From a checkpoint of a small transformer trained on Wikipedia.
Size: 8 layers, width 256, 4 heads of 64, MLP 1024 SwiGLU, 8.92M parameters.
Architecture: rotary positions, no biases in attention or MLP, untied embeddings.
Training: a variant of SOAP for these matrices, 349M tokens.
Each number is 128 + 32 x the weight over the matrix's rms, rounded and kept within 0 to 255. Layers, rows and columns count from 0. Numbers have three digits each.

# gate: layer 5 MLP gate, 1024x256, rms 0.107, rows 78-84, columns 0-127
# up: layer 5 MLP up, 1024x256, rms 0.107, rows 78-84, columns 0-127
# down: layer 5 MLP down (transposed), 1024x256, rms 0.0872, rows 78-84, columns 0-127
gate78:107147125107143142109070135100084150065148089182166117150126154149098055130100140134111149121109120153131156166100178140071107113145143111144131131123160114151106175163135159157137135080139110113169166163132145099095132132142141121123113083135088109141155088132157134126065167160119130155139165140114127191130149170134047088133112076124169100089144132091126190201139109136159103086131
up78:157114129058148152092139104095150120095170108150134132133170116097146117127130128134097146147151162070103142118092088128132118122156111150167152127129159131186100196122134046051088173090116116130125155213063125138118140125162127082118154141158135172216120120153144104164133127129122078111046142130129154153135157159123105138090125151146146106096140156118111146059078141155131140155076
down78:153126139147106169114110157109193125093138133126137143101084051086118098159131162132129119082098111098102147090143129137145140177151166124142143066136124147094128118118144112127144116088142185106126127106128038138153074118145125129105140140094153086160166111139165018113219161136101080131094113119164148145080155135153120108198161131141147080137234151165166098126115163123184094119127
gate79:096112114122087178123144125116148085126126110140109140146098135149194129132235069055169164118125193082073119153143083161174108128173106150166085122126132182151172174102090086164100123126126134088093148187166136169082102154099120171145117151118138114109145114165100107136180162121147123120167151072200136160105192191058122079107180147124133151128121113129119167121091167148213102091137
up79:094107080130140130144133130215076078177129132180164207105173114092134123132106137129180143114151154148105106113121083130145150109127155147041165148064108157167172132133080124098083078110193137151080153135074182183128116079092169181113130149072202127150109137122145130083159126185132169138128082124145149097146147066113123114149180083160114077113135119105115133106124115108139113072118
down79:166137129105125167146108109108191083142129127188132126098129090137084164155117186115137120118121171157103086141129153141187077116116148124091081163154153104084160075091105105152143146143121169103121122152130154108118149166071121176101078164160100184119124133101135102154063170121069122105115106150124144142092132116195130094110123148122085181172101075134113109079064145161226164078110
gate80:041113055128148168138122140075152073107156145162138112150172106178112085119154128168095113157165145131159159076105168032109150092228144110110129138082185141152158172121124147122143107125174153138093148101159085065133105126150130099123136114105061076128140085157083133126078148138131078186064111193092161128142119178126137131153132132141154130138157101095116156115005123135120153154128
up80:087077126087151120086128150145120108177175138133127199142147131183174132112155102151063123142169097129130056102124146085086180182119115139163175113120107146148152084125175091131120130152121181144105160076036134115137148138128117134123159172113116143083119149145074096072145111154134169135130114158095128167133087130098110117137020130169102155055137113127117126084137135156169147171109
down80:169124118113158149105172151125131092137151089130170135171118123156155171115167153179121108120191084137105171230161116068055122103167150104192150114137130142205117089180112147122116116110083169116182129152130199091113142161195160154105106132152146163117106077134096118096175176180141122114168133099128111084154123130044141102128096145104088125059110144126137130211095136174099128170156
gate81:086145130090164079104153119161126129146113120122119119163124135109116092138097091124107109101191133135099171131147164148148105125145136118133072099116119114138168115139132154104099149115182203135150104163137096145155103113138118189095120152139115177137126095156154166161104200074086163126198164145215119152132137154141102105078122142142156130120160168155080115061123094124175114065121
up81:148176135078079122118177139086068129138174190134084164091111144192117103140130164176119131056096139157128082148089166172067145096124213140131132125184109124118114142146131125076125098147161088133128131137159142116101074140149116109116136149096145083118148107138092114069175126120127142067085113117141083145121115067084179103139109147154102178111181175160168105057115173166109173068108
down81:092137155096068112100101125128153147107125158129037146085148090152163135126121141107146168083129132160165147129123096151152079085129151151181092116124070118119116081162160119106092147207116171088148150140110190122091148110159176163135153121102169147188183076121112079100121046120117098113078126124119109081130167143112178081094150112079150154173131211150101152085114126212111147105157
gate82:073167146143186130099112215143140187082142186072128195163099145105184074182164204090116135149074139173156164104122112122146103094109145126177162119131099115136154099141092129164118142157124158167147147114063140097165090122131147158086087078136126103139169148164118121143110166179092121158101087160201103095151162135107110156128130153187162115120131170188124115118201146157106157115122
up82:066167127061116108109136140155154144132144146086112147195187118131169128121162161161186147086109170171145109118116117078168152133157129124085108154152152079189098193176119132141112092119105105154169113106076120120108156089168112163100102152108142140146162149117188150149089211117091115187129131145158099177057147104097082074137116104146114166141169122175144126124183101149115180143091
down82:155121136153170122168181163127126123057156172113113121116123123075177122098106133175081142117156117134127101102091105158084138083154216078121109106127155097121141155099111104200184098171142138181090109076136094143151176153171125109157101074150132176106173137136139112076089170053146141184179072075121098103173143146138128115069105121148125113170109138096079096135141133164104165122178
gate83:104108153136098077139105108172149128169136129159114146149096127122169100150074150133109154140129151138092085160104119125168131096154149120211145156198105121118075103106117172173111105088118159112075150115131108118118137108143228177074131193097048170117148137077109134125063129145141128103158112150129089131134134114164160161140131134154082124102164151126124151103167128106177128175044
up83:115132112148136113154071131144141151121129120157141141126075116184141145133081164100143133119124114100138157107121254109106092144161163108128147067123147098063162128125176118130108180144120138150170059089087159102127152118090102129148081060154112114116186078148111156116174202144082121151116188059095096052063121149131109141118100109124154117182087157105168105151150129107140136144160
down83:088140118096100097099106104110094116127164099119146146085126164082128120114122150173155107172138179096142140099133132063142086098164152108118166106193148139074189130137118146117110115134127084107077163149124095128120122085162120097126152091116154162151189139157155132161126167126148171093120132090151159114129122148149140109134159149113086082137089060158206209108204147054092091164163
gate84:106127162099130084093193184186135162086145162102127171137151105106134126126089133153116097117106129104099087132154101077135135130177197150158128149100168103067150140151099204130123092145135118037133136109161154104150071135137090148096129137190054157114120084181136171034141137167076102148100149142134146144162098135090034151103174114116181126162220137146121114140135175077147081139137
up84:179116131125050126106207148113135109081084082177149100091146108176148094083118096110113155198115176190136121118081093123039118116107133104170097115109125147127154162183147145117163120148164117130064085130197152100162096116082110141130163087129091201094119090141148151111122141147138155064224127115134082147113144144141076119121091117128111154145199133151153143163103163088026111168142
down84:096106100011178115155103153117133141091107129081137124111156134142107138119115111125104079065045133129116119163148121182172172141130098117105129163206119166119183106107159132091177054129173142141125198132138114044122141145106129184187172118149114156081080160089134152151117149070099147149128144117145225063077153153139089073116148080145125174165090215150117148194158058136134186124132